{"activation": "squared_relu", "norm": "rmsnorm", "parallel_block": false, "init_std_o": 0.0, "beta1": 0.9, "warmup_steps": 599, "schedule": "wsd", "decay_fraction": 0.84, "batch_tokens": [8192, 16384, 24576], "train_tokens": 117300000}
Each number is 50 + 10 x the weight over the matrix's rms, rounded and kept within 0 to 99. Layers, rows and columns count from 0.

# layer 3 attention key, 128x128, rms 0.141, rows 52-63, columns 0-127
35 63 58 62 68 50 46 50 32 45 37 42 44 47 55 40 40 56 54 58 49 48 52 51 26 44 50 42 50 54 56 44 40 62 53 46 39 48 52 55 57 40 52 39 57 58 37 58 64 61 43 57 64 45 48 64 45 30 45 42 39 52 50 21 35 60 56 67 50 47 47 49 45 57 46 48 23 51 34 45 65 49 43 51 40 28 53 45 36 44 25 50 57 51 51 35 46 54 60 50 74 39 73 62 58 36 34 51 65 51 43 40 60 43 44 45 39 50 43 27 58 46 44 57 60 33 52 60
40 45 54 64 71 38 31 35 56 41 48 28 43 55 44 28 42 61 57 40 34 60 51 50 44 61 44 48 40 49 48 55 33 44 60 46 51 41 43 25 74 50 59 36 67 52 43 58 73 65 44 57 60 36 53 58 41 34 34 47 39 55 51 31 39 49 52 67 29 59 46 37 56 54 43 48 55 59 42 38 37 60 53 64 64 60 43 42 41 52 37 46 60 35 50 31 45 54 50 34 52 38 62 64 54 53 49 50 41 57 53 43 54 58 51 38 58 45 50 35 35 50 45 53 59 37 51 64
68 67 54 66 23 52 76 48 36 37 23 46 58 43 47 75 59 40 54 41 58 56 45 38 32 51 49 56 64 46 50 42 47 29 27 76 69 40 63 55 46 44 33 44 64 80 50 51 56 35 42 54 51 52 53 42 56 42 68 49 58 42 44 48 46 60 55 63 30 38 54 46 46 35 37 27 58 40 32 38 18 61 46 32 40 47 59 39 42 35 31 73 56 47 59 45 52 45 70 37 58 38 75 48 48 34 31 40 59 54 35 47 68 48 37 62 56 27 32 08 58 31 66 51 38 40 62 53
51 45 42 48 31 46 62 57 81 55 44 46 42 60 47 67 49 51 43 56 54 49 42 34 74 58 53 59 54 48 44 60 47 38 46 45 49 48 57 58 52 53 16 51 57 71 46 47 45 33 42 39 48 57 50 52 48 50 41 57 52 61 57 52 68 43 43 35 36 60 45 58 55 36 53 62 56 56 48 64 37 54 37 41 62 59 45 55 56 49 81 54 47 43 43 72 59 31 33 53 39 49 47 45 41 61 51 54 36 52 57 52 32 57 43 48 39 43 44 52 50 57 50 69 36 75 54 60
36 65 57 53 53 60 47 66 45 49 39 51 40 48 63 44 44 60 55 68 41 37 46 44 34 37 65 53 47 55 58 33 47 48 42 49 53 62 57 46 48 44 44 35 50 49 50 53 57 43 38 49 55 61 45 44 50 31 50 50 46 58 34 36 49 58 47 45 43 42 48 55 44 54 47 49 31 57 45 39 60 43 38 50 43 26 65 44 46 39 27 56 47 54 47 30 52 37 59 66 75 33 68 62 61 47 41 44 52 54 48 45 58 45 63 68 33 40 52 46 52 50 36 53 55 40 54 56
51 50 58 40 57 35 52 56 45 53 50 46 47 55 45 56 50 51 61 50 46 63 60 55 38 48 41 38 51 47 54 48 36 56 54 50 35 46 47 60 37 46 64 51 66 57 44 55 51 59 53 63 57 48 52 49 52 56 53 36 44 51 46 45 44 48 58 68 64 65 49 41 49 44 52 45 54 58 44 45 57 51 58 43 64 54 54 34 46 68 36 63 58 46 62 41 43 59 45 55 59 52 68 51 46 30 42 53 73 38 46 53 42 54 47 38 51 43 48 41 55 57 51 42 52 54 39 56
61 60 63 56 40 55 55 41 35 45 43 37 26 52 50 51 57 29 46 58 50 45 32 42 34 44 44 45 50 56 51 33 59 50 56 48 61 45 64 42 69 43 37 32 72 66 41 51 75 49 45 52 65 38 54 39 38 38 51 58 65 40 34 47 42 52 53 58 34 36 47 45 38 56 45 48 38 28 48 44 45 48 51 51 49 38 52 39 42 56 17 45 63 47 50 24 55 55 58 54 74 45 62 50 59 41 43 32 54 67 44 51 61 43 37 63 31 51 42 36 53 52 52 42 62 50 54 39
36 49 48 39 32 34 48 62 60 56 56 64 52 68 66 52 56 52 53 52 41 80 54 40 35 41 47 56 54 46 59 53 66 63 54 52 48 47 41 57 57 51 52 57 42 61 36 67 37 50 47 59 49 55 50 59 72 48 61 62 37 48 59 31 48 54 77 33 48 44 30 40 69 37 49 50 43 64 40 72 58 48 45 51 32 51 54 57 39 55 25 55 56 41 54 48 46 48 48 54 60 59 38 50 49 36 47 50 40 56 43 51 47 61 59 60 45 55 49 62 40 64 52 50 53 60 43 56
52 66 57 40 69 38 54 46 45 58 38 44 68 46 47 41 36 53 41 56 38 35 64 58 43 66 52 52 41 51 35 48 39 58 50 42 38 43 44 51 46 48 45 44 49 36 41 49 60 71 46 59 50 48 65 57 50 36 42 50 38 45 61 42 49 41 55 60 38 48 44 65 37 71 53 37 55 65 57 43 54 38 41 51 53 40 62 58 51 55 59 43 79 52 59 58 44 51 63 32 73 34 63 62 67 50 49 49 48 44 62 35 58 51 51 59 38 45 43 46 60 47 55 65 57 38 59 49
34 43 40 51 55 38 30 55 51 29 54 45 30 42 45 43 55 48 48 55 45 67 39 47 48 52 40 59 44 37 55 57 54 49 61 38 59 54 54 50 62 49 55 47 61 74 43 57 49 36 38 54 54 63 41 40 44 35 47 42 52 58 48 37 45 55 52 52 65 59 56 36 64 31 60 55 42 45 33 54 54 56 52 58 37 56 43 38 43 58 32 56 21 33 61 44 51 31 42 65 57 45 48 46 46 40 31 47 54 64 47 56 51 42 53 55 45 35 40 38 53 53 38 42 45 51 34 66
57 58 41 45 53 56 41 38 30 48 57 43 58 50 55 45 46 47 36 43 39 50 47 48 54 52 65 37 44 35 43 49 52 49 49 35 38 54 45 47 62 53 56 64 53 54 50 44 39 59 36 55 51 25 54 52 45 40 48 54 48 47 51 43 60 57 64 60 46 48 44 61 52 50 46 40 37 44 57 63 72 65 52 58 49 34 72 50 42 52 31 57 60 58 59 46 61 60 74 42 50 35 52 49 52 53 50 49 42 39 40 41 46 60 67 67 48 56 45 45 44 39 42 48 58 27 55 65
47 46 49 60 56 53 41 56 46 76 60 50 59 45 49 49 44 63 35 40 50 53 55 51 78 63 38 55 58 45 68 54 46 52 60 49 38 41 40 55 40 69 70 50 29 32 52 54 25 45 70 42 47 40 29 53 65 63 46 27 42 58 66 49 44 44 33 72 61 71 64 35 50 58 41 53 35 35 51 29 59 37 65 43 60 58 37 57 51 48 78 39 36 51 50 55 45 48 41 43 16 62 36 45 52 64 65 51 49 45 49 49 45 36 47 20 77 54 61 68 47 50 45 42 50 48 40 36
# layer 3 attention query, 128x128, rms 0.142, rows 53-63, columns 0-127
45 64 54 49 61 61 48 55 73 60 53 48 70 63 47 57 68 37 43 46 48 56 70 41 48 44 42 54 53 50 49 63 55 54 53 48 65 47 47 41 44 57 40 54 60 40 50 59 50 49 50 56 38 52 42 49 40 51 44 36 54 56 47 62 77 42 52 62 61 64 51 39 78 41 56 76 58 62 35 53 64 57 38 44 37 57 62 77 60 47 59 48 38 27 32 55 77 49 42 44 56 52 46 54 47 54 49 37 49 61 45 45 38 49 65 48 45 41 41 49 51 55 48 49 81 37 69 52
55 52 53 52 71 35 35 37 65 43 47 63 28 55 36 42 59 58 59 45 37 43 55 49 77 35 62 38 43 19 42 66 60 49 57 50 53 28 51 39 73 74 53 44 58 53 60 37 48 35 54 35 57 50 56 60 63 57 44 54 64 62 54 65 45 58 38 70 49 35 62 61 59 59 37 38 34 42 52 37 46 28 64 66 55 46 52 24 27 43 51 66 48 63 49 68 62 59 34 50 57 40 46 42 55 26 56 44 36 53 30 48 76 35 28 40 44 47 37 56 60 56 49 45 29 50 47 45
48 47 43 47 57 32 53 28 41 46 44 66 50 23 57 49 35 53 59 46 59 54 46 61 53 38 56 46 45 65 52 43 56 36 46 44 52 37 47 47 40 53 43 64 38 44 58 37 59 24 41 40 31 36 53 52 54 54 50 31 61 43 51 50 43 49 51 59 48 46 44 64 58 61 42 31 50 45 75 45 25 54 64 50 51 53 55 53 40 44 40 34 44 55 48 46 36 55 55 38 33 32 42 49 51 56 69 56 44 51 41 61 71 49 33 37 57 46 69 39 45 50 64 44 38 45 38 39
49 59 55 59 52 52 45 48 56 53 44 55 36 53 38 56 31 35 46 48 56 54 59 43 45 50 51 56 53 47 55 46 19 58 34 52 52 44 49 60 44 67 36 46 65 51 49 46 44 48 49 45 34 61 49 52 52 60 46 36 56 52 41 34 35 60 33 60 34 74 52 47 49 40 55 60 43 48 41 42 64 59 62 30 51 77 43 55 55 53 56 31 51 46 42 41 66 45 59 48 45 42 61 76 53 54 41 35 59 41 45 37 42 27 52 57 53 42 57 31 47 46 50 51 55 50 56 68
40 57 42 64 54 60 57 61 54 51 41 40 52 80 52 53 61 47 42 37 44 59 63 34 49 66 46 48 58 28 45 65 48 48 57 39 51 30 49 46 57 52 51 42 48 51 44 55 55 67 52 58 63 45 49 39 51 57 50 57 35 57 60 51 45 49 49 43 59 37 56 51 51 60 47 47 51 49 50 55 49 47 36 50 51 41 48 50 48 50 54 61 37 53 49 63 60 45 43 48 67 42 40 34 58 42 25 55 48 53 46 41 53 58 57 56 49 58 42 51 55 48 53 52 55 51 53 46
52 60 42 69 51 53 41 44 58 45 39 60 30 60 41 63 50 31 46 37 59 43 50 32 41 41 44 66 44 37 64 53 39 41 53 49 73 49 46 58 50 59 55 48 57 59 48 46 54 46 39 42 47 62 49 35 45 41 41 40 60 67 64 43 49 52 30 64 52 57 46 47 54 51 56 57 37 62 26 36 50 57 63 45 49 66 46 40 57 63 56 59 53 49 57 62 59 39 51 56 61 49 72 73 50 32 28 31 56 47 33 46 47 39 58 43 43 57 39 43 47 39 36 49 52 55 64 74
37 41 40 57 63 45 43 60 50 55 61 48 53 51 63 42 57 60 58 53 50 51 53 42 72 49 41 54 60 61 54 30 30 36 68 34 46 72 76 64 46 42 42 47 52 22 38 63 52 40 48 52 43 59 46 44 60 34 55 48 58 52 40 44 32 59 58 51 55 42 74 49 42 62 42 60 51 60 65 42 62 49 41 47 43 46 53 50 52 56 49 35 37 40 45 43 60 45 45 47 55 56 56 49 51 61 54 76 63 45 53 47 67 46 49 56 63 47 52 42 50 60 57 60 57 46 43 46
46 58 61 45 57 40 39 61 62 42 54 34 38 55 32 42 60 43 53 47 37 41 53 49 54 40 58 53 53 32 41 66 44 62 47 52 61 49 50 37 57 53 42 43 56 52 63 27 31 50 58 56 48 55 57 58 42 48 56 63 54 52 65 63 65 50 27 55 44 53 46 54 62 39 66 56 52 64 34 57 43 63 34 50 44 62 54 46 53 42 51 38 64 66 42 37 67 61 63 41 53 40 55 59 49 56 51 37 35 62 44 33 41 39 67 68 34 49 46 38 46 37 39 53 63 46 78 54
51 47 59 65 54 59 61 59 53 66 41 62 56 58 58 56 28 53 41 46 57 61 45 39 72 52 37 53 58 45 61 51 37 39 57 39 57 41 59 65 42 79 34 62 42 40 50 76 49 40 62 46 26 32 34 55 61 50 63 30 56 50 31 44 43 50 51 65 51 47 67 50 36 54 41 38 44 46 62 51 58 43 52 43 54 46 45 61 48 56 57 41 42 45 44 54 56 46 39 33 54 47 45 26 42 50 46 53 54 47 54 53 63 54 48 45 70 35 62 31 52 58 64 47 54 41 45 52
54 69 53 51 42 70 41 49 64 51 63 66 46 56 59 56 56 45 67 46 68 52 55 39 57 49 44 62 58 60 51 36 30 32 43 54 49 67 55 68 56 39 48 61 54 51 43 46 42 55 56 51 50 54 49 51 55 45 48 51 51 47 40 51 30 63 42 46 40 53 57 54 45 50 66 64 51 60 31 60 46 46 61 42 38 51 56 26 57 48 50 45 51 51 53 51 66 43 46 64 52 53 54 55 34 30 44 50 69 53 62 59 45 47 44 62 57 34 50 42 50 46 48 42 61 62 50 73
52 39 59 35 48 64 64 53 26 56 61 31 65 50 66 45 46 63 55 60 39 44 50 71 41 82 49 33 48 64 54 50 56 71 36 53 38 56 47 37 57 51 61 61 70 71 60 63 49 67 68 54 58 46 33 62 50 47 55 60 42 30 32 46 63 52 80 39 55 42 43 35 61 39 45 59 58 35 47 67 46 45 39 54 42 40 61 53 56 61 25 56 55 38 52 33 56 73 55 54 47 63 40 50 43 50 49 61 48 47 44 60 30 49 36 37 67 51 55 52 59 52 63 31 52 53 42 49
# layer 3 attention value, 128x128, rms 0.144, rows 0-15, columns 0-127
47 47 57 49 47 43 48 46 51 47 63 56 62 39 45 35 43 59 56 53 50 37 46 52 58 56 40 45 52 66 41 39 57 55 56 61 48 50 58 41 69 19 46 50 47 53 52 43 56 41 51 47 52 51 45 62 47 54 55 50 52 52 47 54 51 57 44 35 42 52 53 53 62 48 64 73 48 63 38 54 35 59 52 48 54 59 45 47 59 41 52 47 55 48 42 31 50 57 42 53 47 48 64 69 35 49 60 52 55 51 56 57 44 44 59 52 58 47 60 51 43 41 42 75 48 57 52 48
46 65 50 58 53 55 52 42 34 43 50 43 42 48 39 52 48 41 50 52 51 50 54 43 55 50 57 46 54 38 52 49 49 40 40 62 49 43 61 39 58 36 58 54 45 59 65 39 30 54 53 39 68 54 27 55 53 56 62 32 50 61 53 51 52 60 23 77 60 61 53 59 50 51 57 52 55 50 38 57 44 48 58 38 51 50 48 36 58 47 63 53 46 57 46 45 54 48 41 55 39 42 59 50 32 47 38 53 49 54 48 41 58 48 49 33 58 50 53 52 67 50 39 70 34 51 47 59
47 61 58 39 50 56 52 59 44 54 44 50 49 47 38 24 40 52 45 54 39 49 51 46 48 54 47 41 64 35 43 77 48 51 53 63 43 33 55 56 71 63 32 63 44 43 48 55 30 54 82 54 64 41 57 64 48 61 77 51 43 69 57 47 54 59 50 60 53 42 49 61 45 47 68 38 57 64 45 69 35 50 45 43 57 59 61 33 64 44 46 43 59 55 44 27 58 38 59 29 45 46 51 27 38 42 41 47 47 58 52 32 46 50 55 63 58 56 48 49 50 52 48 67 51 40 51 60
55 40 53 31 41 76 53 55 51 75 37 60 59 73 63 47 70 64 51 52 57 43 43 31 48 51 70 42 69 35 37 55 51 43 57 53 45 51 43 70 25 78 45 67 46 66 39 59 54 45 48 57 42 45 75 57 49 48 68 65 61 34 58 44 49 38 58 38 25 62 52 63 42 39 18 45 52 39 40 62 69 34 41 51 49 40 56 57 52 50 42 50 66 78 58 58 44 65 59 49 61 52 55 39 65 37 51 48 37 53 52 43 61 53 53 58 46 54 48 43 73 50 31 41 50 60 49 53
51 31 28 31 47 48 44 61 47 53 60 55 59 73 48 29 51 51 46 70 46 57 64 35 51 48 53 45 46 48 63 55 82 55 61 29 51 51 47 53 55 49 60 55 48 66 41 53 34 67 58 65 74 42 49 49 58 46 59 65 39 28 49 51 39 37 47 36 48 51 45 67 60 54 41 49 51 40 49 53 61 39 46 60 59 26 46 67 49 47 46 52 48 34 50 62 50 51 41 76 65 54 37 39 65 62 59 59 39 57 54 43 57 54 45 41 32 66 54 58 58 56 30 43 48 56 41 51
49 42 37 48 47 40 46 56 54 36 64 62 41 45 48 56 52 43 56 61 47 51 47 46 37 50 43 50 46 52 49 53 71 48 49 49 48 52 55 44 51 34 60 49 52 52 50 39 64 36 33 48 40 67 55 49 44 38 45 50 57 52 54 49 47 52 63 49 44 56 47 50 62 41 66 66 48 47 43 61 49 51 54 55 42 55 58 45 47 64 32 48 47 45 59 56 49 54 43 75 63 51 46 53 36 47 48 44 55 59 49 69 33 53 42 64 36 53 53 53 49 50 43 49 41 65 50 54
48 52 31 40 57 26 52 40 45 35 73 59 62 47 46 41 43 37 54 60 45 40 62 38 50 54 38 51 47 67 49 54 57 61 66 41 53 51 59 39 78 16 47 53 58 53 54 54 62 42 44 49 53 52 31 72 50 48 45 57 64 49 39 62 44 55 56 48 57 42 56 55 74 52 70 73 44 75 50 53 35 51 49 66 57 33 48 57 37 49 45 44 47 40 48 48 56 69 28 60 62 57 52 60 30 56 47 60 64 65 52 58 40 48 46 53 50 56 52 50 43 42 39 59 64 63 55 44
48 56 33 40 55 39 52 45 35 41 76 56 55 34 57 40 53 38 44 46 23 47 59 39 76 49 45 55 47 61 48 37 59 36 58 48 54 55 54 52 51 36 76 63 57 39 62 61 31 44 60 42 52 49 43 41 49 36 48 50 49 63 45 64 61 61 44 59 95 62 62 63 61 41 77 60 49 66 58 56 50 54 51 49 23 44 42 47 50 49 57 71 48 29 43 59 62 65 35 62 38 54 60 44 35 51 66 51 47 32 44 60 47 36 61 34 41 66 51 64 60 44 26 56 34 64 49 39
51 74 37 47 52 41 59 51 45 58 44 48 62 49 64 61 44 30 31 25 31 57 72 41 73 55 37 79 44 50 46 58 38 36 73 46 55 51 53 59 50 64 48 53 56 32 56 72 52 41 56 60 31 47 35 47 51 44 58 55 52 55 44 56 59 47 54 49 72 32 56 54 45 56 49 53 54 67 60 34 33 48 53 50 51 53 48 55 53 48 62 46 50 35 50 52 59 69 39 37 51 50 50 50 56 61 73 44 50 43 62 46 56 44 56 54 52 37 44 57 45 42 47 46 77 43 46 32
47 63 46 66 50 31 55 50 47 23 55 61 50 33 48 75 58 36 58 49 48 49 55 44 37 50 42 65 47 54 52 40 49 45 42 52 48 60 61 52 41 28 59 45 56 50 57 41 45 32 32 49 33 65 45 45 48 43 41 44 58 61 47 52 50 54 52 66 57 52 48 53 59 41 64 57 48 60 40 39 43 56 60 47 39 57 62 44 33 58 41 53 39 42 61 54 51 46 47 61 57 53 52 64 39 38 43 47 55 53 46 67 41 60 55 57 48 37 48 46 47 48 50 53 48 57 57 52
52 38 41 39 54 48 41 54 48 43 53 48 51 51 45 26 61 50 41 59 40 71 52 42 63 46 47 38 46 38 55 50 78 42 51 39 46 51 46 51 38 57 72 52 53 52 39 45 32 62 66 54 65 51 56 34 52 44 44 59 32 47 52 51 54 49 41 62 69 64 52 53 51 46 57 31 55 35 54 58 61 43 46 56 41 45 45 63 56 47 49 64 42 33 49 65 47 42 47 64 39 46 49 39 70 59 53 58 47 43 48 44 56 50 54 41 40 62 49 58 51 56 31 40 27 56 41 46
42 60 56 51 57 42 41 48 71 31 18 63 65 56 46 46 80 61 37 21 48 41 44 37 51 56 62 59 67 17 13 60 76 31 59 48 49 23 51 51 38 69 51 46 56 70 49 43 78 35 38 59 25 42 78 71 40 45 54 61 74 47 64 62 49 39 64 58 31 37 69 71 65 50 39 33 46 56 36 61 46 46 50 40 27 52 57 45 27 73 54 31 63 82 51 70 61 69 66 42 79 41 47 36 63 31 53 60 44 59 37 37 79 42 71 50 53 65 44 41 81 36 51 44 45 23 59 40
48 48 43 53 62 47 42 37 50 34 63 55 47 31 53 52 51 50 55 47 47 44 48 53 60 48 39 55 46 58 40 33 60 45 46 60 51 59 53 42 39 28 67 44 51 42 47 41 66 49 46 34 35 59 47 47 38 36 32 49 49 56 43 54 52 58 49 46 58 58 56 49 56 46 62 72 45 52 50 52 49 50 54 55 37 57 46 57 63 55 50 60 42 34 51 51 49 64 43 67 45 51 60 75 54 54 53 50 62 45 53 72 44 38 56 47 48 47 57 62 50 46 44 57 34 70 47 39
48 61 38 57 65 30 52 33 41 35 55 65 54 38 61 58 55 51 56 46 46 38 66 45 57 48 34 54 38 71 43 42 64 64 56 48 51 46 60 41 59 24 54 63 56 44 45 46 54 38 40 36 49 54 39 55 65 26 43 52 49 54 56 55 54 52 50 55 53 34 51 65 77 51 60 62 45 66 64 55 38 42 51 63 53 40 42 52 37 56 52 48 37 39 56 52 55 60 31 56 62 47 51 56 46 54 60 59 56 63 51 63 46 54 46 44 43 59 55 57 37 51 50 64 53 52 52 38
47 53 46 53 43 37 51 77 54 57 37 39 66 52 47 49 44 45 36 43 39 64 62 41 56 61 30 68 48 54 60 64 50 35 75 46 54 45 58 61 47 63 38 48 64 55 52 65 51 40 62 65 41 47 45 36 55 45 61 55 64 48 65 45 47 43 52 54 75 36 51 48 41 48 53 45 53 52 37 50 40 46 55 36 56 59 52 58 47 49 50 46 59 31 49 42 56 54 46 45 45 43 64 58 61 49 63 42 46 54 51 33 53 35 45 40 50 36 44 51 39 35 42 42 61 37 42 36
50 52 44 34 60 56 54 51 49 52 67 57 50 50 53 53 46 59 54 49 55 37 43 44 43 53 52 38 70 45 41 51 56 51 38 77 54 45 52 55 47 47 53 63 44 46 46 46 54 51 57 46 42 52 60 58 38 46 47 43 41 34 35 40 38 52 61 23 32 53 56 54 54 48 46 64 51 47 43 62 47 52 41 50 46 50 51 36 75 45 34 47 51 41 54 48 52 53 50 46 61 59 49 45 39 40 47 61 70 47 53 53 38 58 52 60 59 49 58 44 69 63 50 72 37 66 52 51
# layer 3 attention output (transposed), 128x128, rms 0.143, rows 0-15, columns 0-127
27 47 42 38 55 46 46 51 53 36 71 51 56 45 46 41 47 52 51 57 43 38 46 57 51 45 45 43 61 54 51 55 60 51 49 45 56 39 57 40 65 38 53 42 56 49 56 40 46 58 40 53 58 55 43 54 55 55 50 51 67 56 62 62 49 60 54 55 47 42 73 47 61 51 59 52 46 87 40 62 60 46 48 53 45 52 60 43 46 42 33 49 64 45 57 51 55 61 34 54 56 52 44 48 40 43 45 46 55 54 38 42 38 45 51 54 53 58 47 41 47 42 38 43 50 65 60 54
54 50 54 41 46 40 29 54 60 48 58 47 55 58 46 44 63 52 56 61 46 42 43 58 62 43 26 46 58 56 53 50 65 51 52 49 51 51 60 55 54 44 47 43 48 50 38 43 65 48 59 66 50 52 50 39 43 36 55 59 46 42 61 45 56 65 55 30 51 47 67 50 48 47 50 49 50 67 45 54 55 49 43 55 54 56 46 43 55 48 40 48 61 35 40 55 42 48 45 53 65 62 51 43 55 57 64 62 23 36 40 57 33 36 58 50 63 70 57 60 36 50 37 48 44 49 41 45
33 48 71 47 49 43 39 62 49 61 58 54 60 44 37 43 52 73 57 71 44 56 27 52 68 48 42 25 62 38 40 48 64 54 45 72 50 50 55 44 44 57 48 52 39 49 33 42 50 45 64 46 29 46 43 55 42 42 51 39 40 59 57 54 47 55 48 41 45 54 50 50 50 43 62 24 38 47 51 60 46 55 40 51 56 59 50 37 53 43 43 48 59 46 46 40 34 30 62 32 46 35 60 35 47 48 56 48 57 46 44 53 47 59 44 56 66 48 74 52 52 63 59 48 29 49 54 48
84 47 68 67 39 54 71 48 33 62 43 50 61 43 53 58 48 46 37 55 46 58 58 49 39 60 61 45 58 47 49 62 57 76 39 51 42 50 54 49 36 66 55 65 36 48 43 67 55 52 49 42 47 43 56 64 44 58 31 44 33 47 39 56 63 27 60 50 35 57 28 54 42 36 45 32 46 31 71 54 44 56 60 67 52 50 62 63 40 52 48 41 47 54 61 66 32 39 74 43 44 53 48 33 56 65 68 39 64 66 59 33 46 63 47 71 47 51 44 60 55 77 57 50 40 53 50 60
71 68 69 58 47 49 55 46 50 49 45 37 34 51 50 64 42 43 40 48 47 51 65 53 53 55 63 24 56 55 41 50 61 62 46 63 59 49 60 53 50 43 43 27 46 66 57 53 63 41 28 35 60 52 57 51 56 44 27 31 62 39 50 55 56 30 49 51 33 47 35 59 51 43 39 53 27 22 50 52 58 45 68 69 53 52 30 68 54 67 60 39 57 55 50 65 45 57 41 56 59 50 51 44 38 48 41 53 38 62 48 62 58 59 40 47 59 45 45 67 58 72 63 65 47 35 52 49
48 56 51 43 49 55 51 44 37 41 61 40 45 49 48 52 36 36 46 36 48 40 62 45 42 48 62 44 45 54 53 51 55 56 43 52 57 61 44 48 53 41 56 48 62 55 58 45 52 57 32 57 78 59 46 48 38 52 51 62 48 47 54 50 56 52 52 55 51 50 37 54 60 44 68 76 65 68 44 50 48 47 37 41 35 48 52 58 51 46 40 52 55 54 34 51 56 49 60 60 58 58 71 72 50 37 58 35 47 67 45 60 36 44 53 62 35 50 48 53 51 43 48 63 60 49 60 67
31 49 39 37 59 46 53 37 50 34 77 50 54 45 61 48 41 41 48 47 54 26 56 51 50 45 48 48 58 68 48 46 63 48 51 50 74 41 53 43 61 26 57 38 66 46 56 49 52 51 28 37 61 60 46 65 52 51 44 45 68 44 50 50 39 64 53 59 37 47 73 52 68 55 64 65 40 74 45 41 66 47 43 47 36 43 47 65 48 54 33 57 62 48 48 60 54 62 27 61 51 49 59 75 40 48 45 56 53 67 43 64 50 44 50 52 50 51 55 36 59 45 45 56 45 53 61 50
65 76 51 44 45 33 41 42 54 53 58 54 56 45 49 56 49 39 56 39 49 46 61 56 44 48 42 46 51 59 59 61 80 47 40 49 68 46 48 48 65 42 67 39 76 34 42 40 60 44 46 57 43 59 26 49 27 61 34 41 53 46 46 50 35 74 46 42 50 31 60 46 39 40 72 64 53 78 44 61 54 60 38 47 32 53 55 33 54 60 37 55 63 35 42 46 41 58 44 58 53 58 49 76 46 39 38 65 49 43 38 52 44 46 55 47 60 59 53 61 45 54 30 73 59 41 29 26
60 50 41 56 65 42 39 48 60 51 38 58 43 49 53 55 61 55 54 43 51 53 56 55 47 38 52 61 40 48 58 36 52 24 45 54 56 43 47 48 45 48 59 55 60 20 45 67 56 39 62 20 31 46 52 55 44 54 37 36 45 45 33 53 33 69 52 59 62 50 67 42 39 58 42 44 53 39 68 44 52 50 44 42 33 53 53 48 42 49 57 68 44 35 46 50 49 50 60 46 25 31 33 63 59 57 46 71 78 35 44 46 70 45 56 38 59 57 53 38 64 57 57 51 44 54 27 31
31 47 30 40 49 51 43 47 45 41 69 57 41 57 50 50 42 27 55 35 59 50 58 43 47 40 52 60 41 56 56 48 37 41 41 48 55 58 41 53 43 32 51 53 44 48 65 56 58 48 48 56 58 57 57 48 41 53 69 69 51 60 53 44 44 60 46 53 55 53 48 39 60 48 58 72 69 75 45 44 55 40 36 21 47 52 60 46 56 48 38 56 56 54 27 48 58 49 57 64 45 58 54 76 47 40 52 45 46 48 53 54 34 52 47 48 38 43 52 43 32 35 47 56 67 57 53 52
74 75 71 69 34 38 47 54 54 59 29 49 45 62 49 63 59 46 51 51 49 58 57 56 53 56 60 36 46 55 41 55 64 57 51 53 56 50 49 52 53 53 43 36 55 53 43 47 59 34 43 53 50 54 40 48 45 37 34 43 56 51 61 49 45 43 41 36 51 42 30 60 39 44 50 52 39 40 43 61 44 55 54 57 50 62 40 42 58 65 57 38 60 53 45 45 43 50 50 51 64 54 50 52 47 39 37 51 31 44 51 59 57 56 50 45 57 52 45 79 41 65 60 63 60 33 42 43
99 54 34 58 39 32 65 51 43 42 43 66 46 53 52 57 60 34 31 49 39 52 55 43 49 54 69 57 53 48 50 65 62 70 48 54 56 42 52 55 45 66 56 56 36 52 50 71 62 43 49 56 44 47 61 60 55 46 38 51 37 51 63 51 61 46 68 48 42 49 43 70 49 37 33 49 54 65 60 60 42 40 60 58 36 48 57 53 33 63 38 44 57 58 59 70 50 42 65 52 63 45 48 49 51 56 49 45 53 59 48 15 42 47 50 64 36 61 34 58 63 62 45 43 28 42 39 51
43 64 38 51 50 47 53 46 49 38 54 53 45 57 52 54 49 39 52 42 50 36 62 50 44 40 49 65 46 57 64 58 51 45 49 36 64 48 43 43 65 41 54 50 72 42 53 48 48 60 37 64 60 58 32 47 40 55 53 65 56 53 54 50 45 63 55 55 58 38 63 53 60 53 60 79 58 84 42 60 53 49 45 38 31 48 65 42 44 54 35 47 52 49 45 45 62 62 41 56 65 57 46 66 48 41 42 45 50 50 44 41 40 36 59 52 46 57 38 51 43 37 34 52 67 50 55 52
28 56 38 42 47 39 52 49 51 35 60 58 43 66 48 50 49 25 53 50 58 38 63 34 39 44 53 53 47 63 70 43 63 36 53 54 74 42 52 46 58 25 51 34 52 50 54 59 64 52 39 52 60 60 48 61 36 54 54 50 70 39 56 50 32 58 58 56 51 46 73 47 47 66 49 71 50 60 35 42 61 39 43 41 37 41 39 55 48 53 35 57 64 44 30 54 48 62 37 73 47 54 57 76 42 48 45 55 43 57 50 56 49 44 44 42 51 45 55 42 60 43 41 44 59 58 45 47
59 50 55 50 47 58 33 49 60 54 42 51 52 49 58 53 68 66 52 43 41 51 41 58 50 29 61 43 52 49 45 35 58 41 41 61 39 48 43 46 37 44 58 44 43 30 54 54 49 25 55 38 37 53 59 60 63 56 50 43 52 63 49 68 47 55 48 45 56 53 63 53 26 49 50 27 48 39 55 56 52 39 54 65 44 69 46 38 57 35 58 67 58 51 57 43 43 61 54 49 29 38 23 35 57 57 60 61 63 32 47 52 71 57 61 47 55 62 44 57 52 63 67 46 40 62 45 36
40 53 46 53 59 46 61 49 41 47 71 62 49 45 47 37 22 50 39 48 38 50 50 41 68 43 50 33 54 46 53 64 53 54 47 55 57 48 59 42 52 51 45 60 37 50 43 66 45 66 42 46 55 44 37 51 39 51 61 53 50 57 37 65 52 44 64 62 44 33 59 61 71 37 61 56 46 64 61 50 49 55 53 41 53 44 67 55 42 49 35 37 49 50 53 56 62 48 41 35 55 42 59 45 37 49 55 29 58 65 50 39 33 47 31 59 64 45 52 41 38 52 48 54 45 49 53 55